Each number is 500 + 40 x the weight over its row's rms, rounded and kept within 0 to 999. Layers, rows and columns count from 0. Numbers have three digits each. The size before them is the row's rms in percent of the matrix's.

# layer 8 MLP up, 896x224, rms 0.121, rows 102-130, columns 0-111
103:571545514464485530471464415572454512497507429520473543540533472474520464526530494586443459537476501538490533427533500528457461570477536446550525440513489560445519469532487464488448509561481445547543484516519490500552513468512523512406490550428517572534514526469528498505450538489511547555551431490504431505514445516427476518505498515456
095:510508503515535553466563508506529510537548466524483433463498473422467472467474474486531532466486526515439517433487486535514425488523457519493455586458498465484529468576564448539483560462514555512498546442542568445451514488512526484456548473529513450511562461459472482507478482505479573450479593458476523500485502497571526452563561483503
096:515517431475411508554545402508498488478503554531518535553476583489551574544566557526527488519453475462518445526511473477576435463592517480518503482478594504496523499493473531491455494486507464478458554561508493488491525527444443558520530538523536555458523474463414424552463502580525483441463543485474484566486522453466466561478478440559
112:506495552485533485496529507454431530555504442553508600492523539500452451506504509464526500520549608603457499498524467440538414457459451504489501552502453631528475491535471593539504460485493508501486555499487528539464525567546430496491457526527447555498493435426458480457458459487523485440486538519495473475505487395463488521545458472545
095:544499534470497505515568556493495491500483496422488462464529527513491475494542526453489447525508466500508437434456545478535465517533514456487495499501532546508540563527485511535569442483449455455559544517514491513571494504469495472474521552553466541509512495485550514507527593434464449492453459524455450490508446535583427539484501529535
102:461569543499482530422481501482473482488588550530519506541467460516477546543495470490464476515456532397496568428435517535564432509437559496414475492535472495424504527486541492502523511514527485519443597532517494539530431471550464601494482470430548474492545479482547458470500545452441460472530434540555564411459506516516432548567532557512
094:498510520556487496578408434504518530531580538491503518477480486492593515570532531497453527421468502563501506471493480513482490427488498538478484509425518539488429470554512544484423555499541502527452449455463470523527505530538446544476509438559462516498477475505495462507459435593469447545589471538521531454452518540530536490475524466469
095:499462479431475540495478479498485492512467472414540510565481550487504504488473531491489461472488530491456517516556470541549512465494433530597465466510462526497493465525464569447495519486493514461460446491517470500495509441456544506504477493585510519483458475430467482519487584521499470588500559425525498576576514503505453442466564499443
101:480522465486548516482421497567571482480529510523450474488448479551404550485514477497493458478444485559466573464529446535509524459560473474469449418511497433476421499529561545529476521514482514467531421466542506486577526479495588525611524489485527487445518505537461451552437425508483513440523442491461487507567597472461550455496482528452
110:496487510550475501458513547506497492484503496449525499476459567506468459472462454519447473528562491406506510479491531473520483529487532501495441454482527442457418528574506410471491470504406492532485477519543485516492469528539480453468454568519518415544521434468476477535479588488512531519489477470478505559537525546450534594528465490569
113:533506435484422495495480511538461522494486544480430563534553480458493499537520451455543504498481532490499510510553500505520515493523476535528513541497528497404479461520469468522493447513549476514491488464516487460475503569509426535516499562505533506549486479569458446520454427530469506583458445525490493591542551479463433436461520488441
106:504523492546566540417545533455529447459564559545505548536424537555467493498551496520473457533546485467470519510472490507551514548524399517481443459493515503464464511486547530567516416522429485472444504448493474511463465494531481438457442518482508453465418527539541488466502559540475498490529535428458477505514557558517560474521471514545
113:448523475532526507496480494540538502476551581504435521611413519519498480422553460520473475457461557510511503484552497491507476476476523593469476456469514504574497485554478524470506535509533496419459519500519485517520478562569551496479480486494410556547543489474466537535512486560519450530582481506447503473516554499501450493418535553496
100:491557523523484500542474476495553490468554488530498492527440467515545535591517546479510463565557491555538460483534479515431539525473569426515516452497511542462475475538488525489541569501555500463510442486531549543447568494514548526422485488469548515516484504557484569452555484526432504385460517513533444447492410596524514507468520515547
103:525571513467544513495575509516435542473537495491508544514561519476519512509490452488469538536516545553461497468501533568474520471408533406498519492452481496460529483507495476478465485496522458477566448482547439509559523493556482436525464533593484432478502432509595522503432449549514504453463517538503525518491505442489427401573544531514
087:547444448506421504492468505465496497460454519439498503590469524511452521493561536511440507476472497476530505543504460432512551484551513401554519503466547515524543486508496433466506491480559555514566479491521500519508495513595532611524511430483418520459501511410511547508446448493511444517470411566507497506474525440495507484540534458503
108:480523526565499476492535521528493518515397464493593494505422468470553487456481549514498476566475519499417474482507483493488450559530441485452567496428478474563415482475518525600527467434512441462492545519513490495474525493572503528490470511486474469483445484583560481448466492480463493453546466528426500433521481471518432496438503472496
091:464491513518502539501474394470455482490482535477459487551530434481518493484559513468491458496566497382540480554486558413500512406506476481554513531489489506484537499492526540498462562512397507484479502532533475466535470522479567502509487510463539458367406475476534544495504389475536519524496465517506521501470488542520478579501462466502
096:473503513450482478458477484485496501439469551454498546521423594480498511511478554594483503461503510482517513598553486461509443485511480461507466445548510456558443526503494529488475482515474483455517497510477566477480501568530511498536555451427515445500534598555522541526476498573504562554484477487611459478447535446492436576487449547493
100:554540486441446439505472416516512450540534528519460496514473484501505489475532493433487571579477462543515453467566494493599542515505379519513471523498519496490497456504513465485532496479541458515480447498458474472468504471509436522505525468543505506468437480484467474583440507532507545540513547512437560516520499460451434487497607468501
102:576465513510496474552489490426497503407518434508506439552517557507417497493499515504493402466487460537476496475551561451514503491491485492505561543489528523466456480563463483483508480505510471458554438528545523481454515541513388470557565494552558518488485536486467492497485523453539516475587545475444489548451536495519479522540523411490
103:480465624478468504495454527472493478524488529449439527487553504559513577550550403571516454557471507496475512494439478505524490480588529527499457484522466524485463507445511491482542490517550445507552495384477545429506499511503515480464484530443558563523509454471582463512414457430485400526451492524542549476462529474446513580469534510479
098:453501530489560500461522510547487519443568425556462554445587464510526551500486485527416463510466450432525537465523460497518560550538527482493472507431555444497479500534536564468463500468478552454497485474504370500496555467440549531532565514503454429479572511462464528521586452477503523546447520461522463534507406472538573421496534459475
093:477505482480519522493490455529502481472477514449438498500455515505481478494463473435479598503435516509543547427509512553478540463491507398487504508505513469507505518551528508485535559541592527486369533439513500499474474467495534524415527516526474502470490497543524498447403479489451549486568542566589450579520514524486535446472447517549
098:506477564497431528531472500438510480463498480497487531534488419494471457513538581490497461500499465516496467509557526470446528448532506437477499492470479545454489467463473418399470492440410464477482488459478535543495543478534549439497482544386471456478474451481500515486477476591554490519462486475488426521482464522433515541465548481484
098:432431467527482490513511487542496494455544580529531523429435492504491462506509502506508461513553526565547537440535489478572482581490495490503504507502587536578437512539475486455503438555456533528515549507511494534512540467424476528540432442503483531472442427482503484520530463518457490529506515554498529514568467503451513456464540513487
105:479439498529535455497502541547619539523502471515546516524447477454432556537575550517444496480521523489478512413545482524448491512507461562493464452502488517435504452498521554482453451518403544406498532473535510486510521422468469492483491460500486503459506453507569512534474474427518462429515388529531453525578518528485508469554491447534
097:532463454533476586407481492495444545549518428460484552451478459464489402543501515559520561541546491533466458553530588465542454485506571484478542546437524522522434484557511474510477467507395483574604514510477444508467480468519543511503530496472508418475504492466509516534526429555455544572528449546451500553509533402548485433549503532546
090:571558488545533455457573489507512512524475505526408496485557471457450482530501552534509496532524520548535462499451469554524442533506483588519475475469554529503445489402529540428518530456581483464554527514502520534483520479506483446474463462501519516445446589511485499490546463498467499546476500477499523440526527487464514459526501532527
# layer 8 MLP down (transposed), 896x224, rms 0.0639, rows 102-130, columns 0-111
106:450559550497510566507529536570472413486554483543509486522507505485538465493463509498515497542494509526572453483512531548409501499445504512535516501533482539486459531547554505421582537500502486482537501513445572502556525468463502484467462453488431520528506507561549478512481548468486508541434527462511540455543497444438459499466499476502
101:508495500451522524537577511463514476548483503521517455548472480569473533458479524628514485442519486431569478494526447431474502496508473436443449467483527536459484427518556501484485471568549517484426434574412500540484530489483512543382477429496524486532561478550438493548526532526508502476505516477508491485455466516494428534517503485548
097:454558513560476510587484522439458452429490509558523461485470498525487507536454519430458494488489531551572545456463510548499516525440520490469510506516500488552519579509571428525484574501482568470522465481497514537471547508503459491479523472472542446538495503442473539471407475541465459418528513550512470569536529464516518481478465513463
133:490534448528458496508486507583555441481513522484483410496474472567494560495492541506445494504459467424488500497499500560478539515548535514522445440476515366488551544508488449461486597551494467508507508432459514468547481448444570505489531522479523479484471571551517457529525521523497476559494510484496579559493497604513506468464533515445
096:478471480481484464526530451485481472563511410443495458505504442496514536507497495498523567515522521444495419546514517534500511438485482536492473508592534490546518433485511535574487530396507481493566481563465513505425500516547424530576513447537596461505492551530415566502494547472481561498515482524440457529492526482422499501489434509440
101:547491522531495502534534515450502543500516493504497556500581571462456532518476490464523450456483491508452457497474446576436446425530496512488535459439456480501528505440509443550471474529497492569434496579461487508487510498520515530491509531432473491427501501469488564559504555459506463507447478515463585508535591480494514520520499435495
093:488476553482502443472592539520475417540532490477529506562482469491439548442497448472553463521552526413578482488545465472565478498434463419542399493502508448459514500438555470508516476459496522543490496485449530558426541443455497467473494523549521507479488517525499507512482496496522526470461516477473520522513520498530399554519529508453
089:513507543505476498515498472565442542548475483526541456443516457495494466530500436453472513564550517483565503537432466482492488498462435526498500476440513517520496505453560505528547485550490503575476454554467528498559568465483486530525465455517516443511511472479522524507491545471511472486471482480480466491544554437495494462479485496471
102:428436555452529453480544515461476481447557487507478517511489556531510522498470429478547448464443457469517461498494570479551456499541512489506498571352506408492534458500456500546519475536479492547469467561488468477480514509521478535531551545500472564553516578520500465492433553519511547520499450465503502511522493540566451494506506584517
113:512504523521474558482473516484444506514471535541536489521499474436457469539471490427466447481593503519441512566519539506535528497427556543523506481486477483467416515545559515523545513525507500441538528502477489556489514602539500437414491443496556525540479510625469474500542537516579509577513516494500465482512489517449551482495456481490
107:515442435498460439517490448427578568441506508477566478423433524549430507534552551451501530485486508471493533527472517496450529534520582538457530502561516512461552543536483455559500496513477526390470409483497462463543543450457500496599527500511491540497471504470558489480473496434519537487503570490576511534472482495505562507521501453476
114:513485445493490467426465517578491483524517473479444522432503508547554489518500523451477553455491464562529466497416430514506504488589485507470489528499532504449557502458533564516537503557480459498463541473477467514462476481585477391391477516477453579477446568454536545550526413498471492518443530508497498446451431458532540425439519504533
112:530496575463458476500464484504509537478490542446509580569493581525557483468487445523502507507528492589395510515517428502495516475485488560595454490455470488496550409489551502498540473482498484566488460478532474441484460486532497445504529536500454486439508604468416506463515512522529532492525607496463569450491485519535535519468553541450
096:492483449507522488490509479437509577507497549453489483474517489443479459464440510452546498474557470455487521545552451437585532573480536543527470491474503512484609514553496448547514383411438489513492516495539513393531529513469482486514523564498513473510561486505516493489446483476501558529506453520493475557459573457444443431508392497454
107:562538449513521499528448555507529430556577502436530491585472538477434528496463476438457458479551554472519527484491444468500457438479534419482504474506448533531509511500516496560506506424564494524515498500478493493536591440511590486480523509479487513486554470518456461518456432490522460538481451547514562443487532518504512592541538498486
086:394508492532529522507598520501501515549448460564581526510452546464557482485477500507507513561541494577470516459461500541480453530445482557470524523502504448521533590486434563544511462509485412512404541532571496469487518488403528392457492558483501586500486482477447411526530509529496470487523511495543471510539501519510491526488521562559
109:495490563545455457526492486444483531485511419499475473450573514488466489524515448450477540500557521485580473509571486503521548569471441521512505474504508484541477478523504548474508493497496517577525468539451534464523518568477509495595481547537552482519506430547512579464499509455529549467451415417539530488483534560435553524510436489521
091:525529519510496472507516561573498556456530513463475477500404459509509579489453475445511534522509554530467553545480517522448485597500408506469479506489462461424442492458548441444563462508529507537499527512430464513541500532537524454464526498511517534533487427569519469526464452428472394564484565588487551477473506465484477517566604469499
097:486456465502486496480558495563483537509420497404578469455576498480515481578504547503480526450416476528434479523456426559523576536489545461474518449524493554498526478537476470518500562493483552532502516371458510518611471463514546577541509436521518547486489532472476437578478509476534460513546511468522578460467471492576529529527500563543
102:478492564442438457495486478480545487557562460525534504443514458476542509468513495466457486480472494472502562510509492499486454493529478516457545445468454596545473521541491506540575510493486494494461438518553600438554485517527524508533497468456447530511470560490556493531489487505515580472526460515549506465455466466514486495515541552493
097:475595522527522529420478524543510513532520528435512545448542429525583491484502433478474503461512497468512464477404551555522458540473564492504487557461504531587474581439535504561544498495552504602482500492539477457560428470508524479494479439463527507473476439534472537456541496513481466439513460550560511496543531538575560443457415501471
098:471509565477443505476564493505452432489523543568547494471492473433446447430483488497455512494510487523546541427450500451494536546495549484602515552470496469509510499597488552534454533434423460494481460479536518525577439445557539481437447482494498526533526499509541450507504506544495502492553483509509484522451483501508544470519507546515
093:540522487430448541472490528495490499481500461474505538546483471437494478483502519489548511543518499551517472557479570453505479491453459459508438506497597419543488511507419416465445522483578432549580464498399531576498490479557536510549481531510442533538491482447480432502596515483513503489479531550544494475520511527500451429507554545502
088:447557490505377525482490532554513478454478488528586541532516591493506559494533386533525526525443465502473514511591519533582544476538547505524506492495565520463495518551504496581493502491470597513549545505456547557540458458478511488464439408433491492493524508479439496425489486493484530440491546513520470448520522510403476474461525536494
096:463482534489510449483540420511513444549567554487511467469592534558499523502430494582479479500489522500529499504448473413448508484469559484521507508517511506489442522436516479477501524470515551517493570543446516447534535568484462553493587419507561516467474538523529535450525489489536470450461427518578480456569483428518436454435524449464
089:495508603448561517547521513497526430467489485538510528521494534512515471480454534490479537490561466521470471483504577470469617452478593450481413437414542509537481523409478510558492477448535431440492578468477471529546513492455544479540547591458542490481465476543505492559491531490523475489505506532449477454480418516548505580480514550457
101:514500447558474470472493560531542430549487513450480489465466538489526392464543471454547508593474524482472423509464552497469509524456467445530446505540458532496510506500516463566486538524545518534567465487488532497560506560484506504509473527565468538500474546500408533509509502478484505500521515456468523519418548507549397499440470602460
099:453563411490509429489563501517505498444505488478557469496449480468565498510482455519534566511520572449490500530494537520489435430543463524498521536464490553528535543465488470432502475485499522545452471555485491498433514524500478603468460449511499550512537460443546469523438472459544492492453543505476492516506509483501455461515496432470
091:498524507482497462497513523502540410475482474475460448499504484495513463398498423487504430578472523551489560505526493555487559461567564463509514480384535513471573485526469548558435454528485439583502512482453425481431492449519519484480514557505496458508509428487511544436512568486473555467503531519474559471547501518562549508537482522493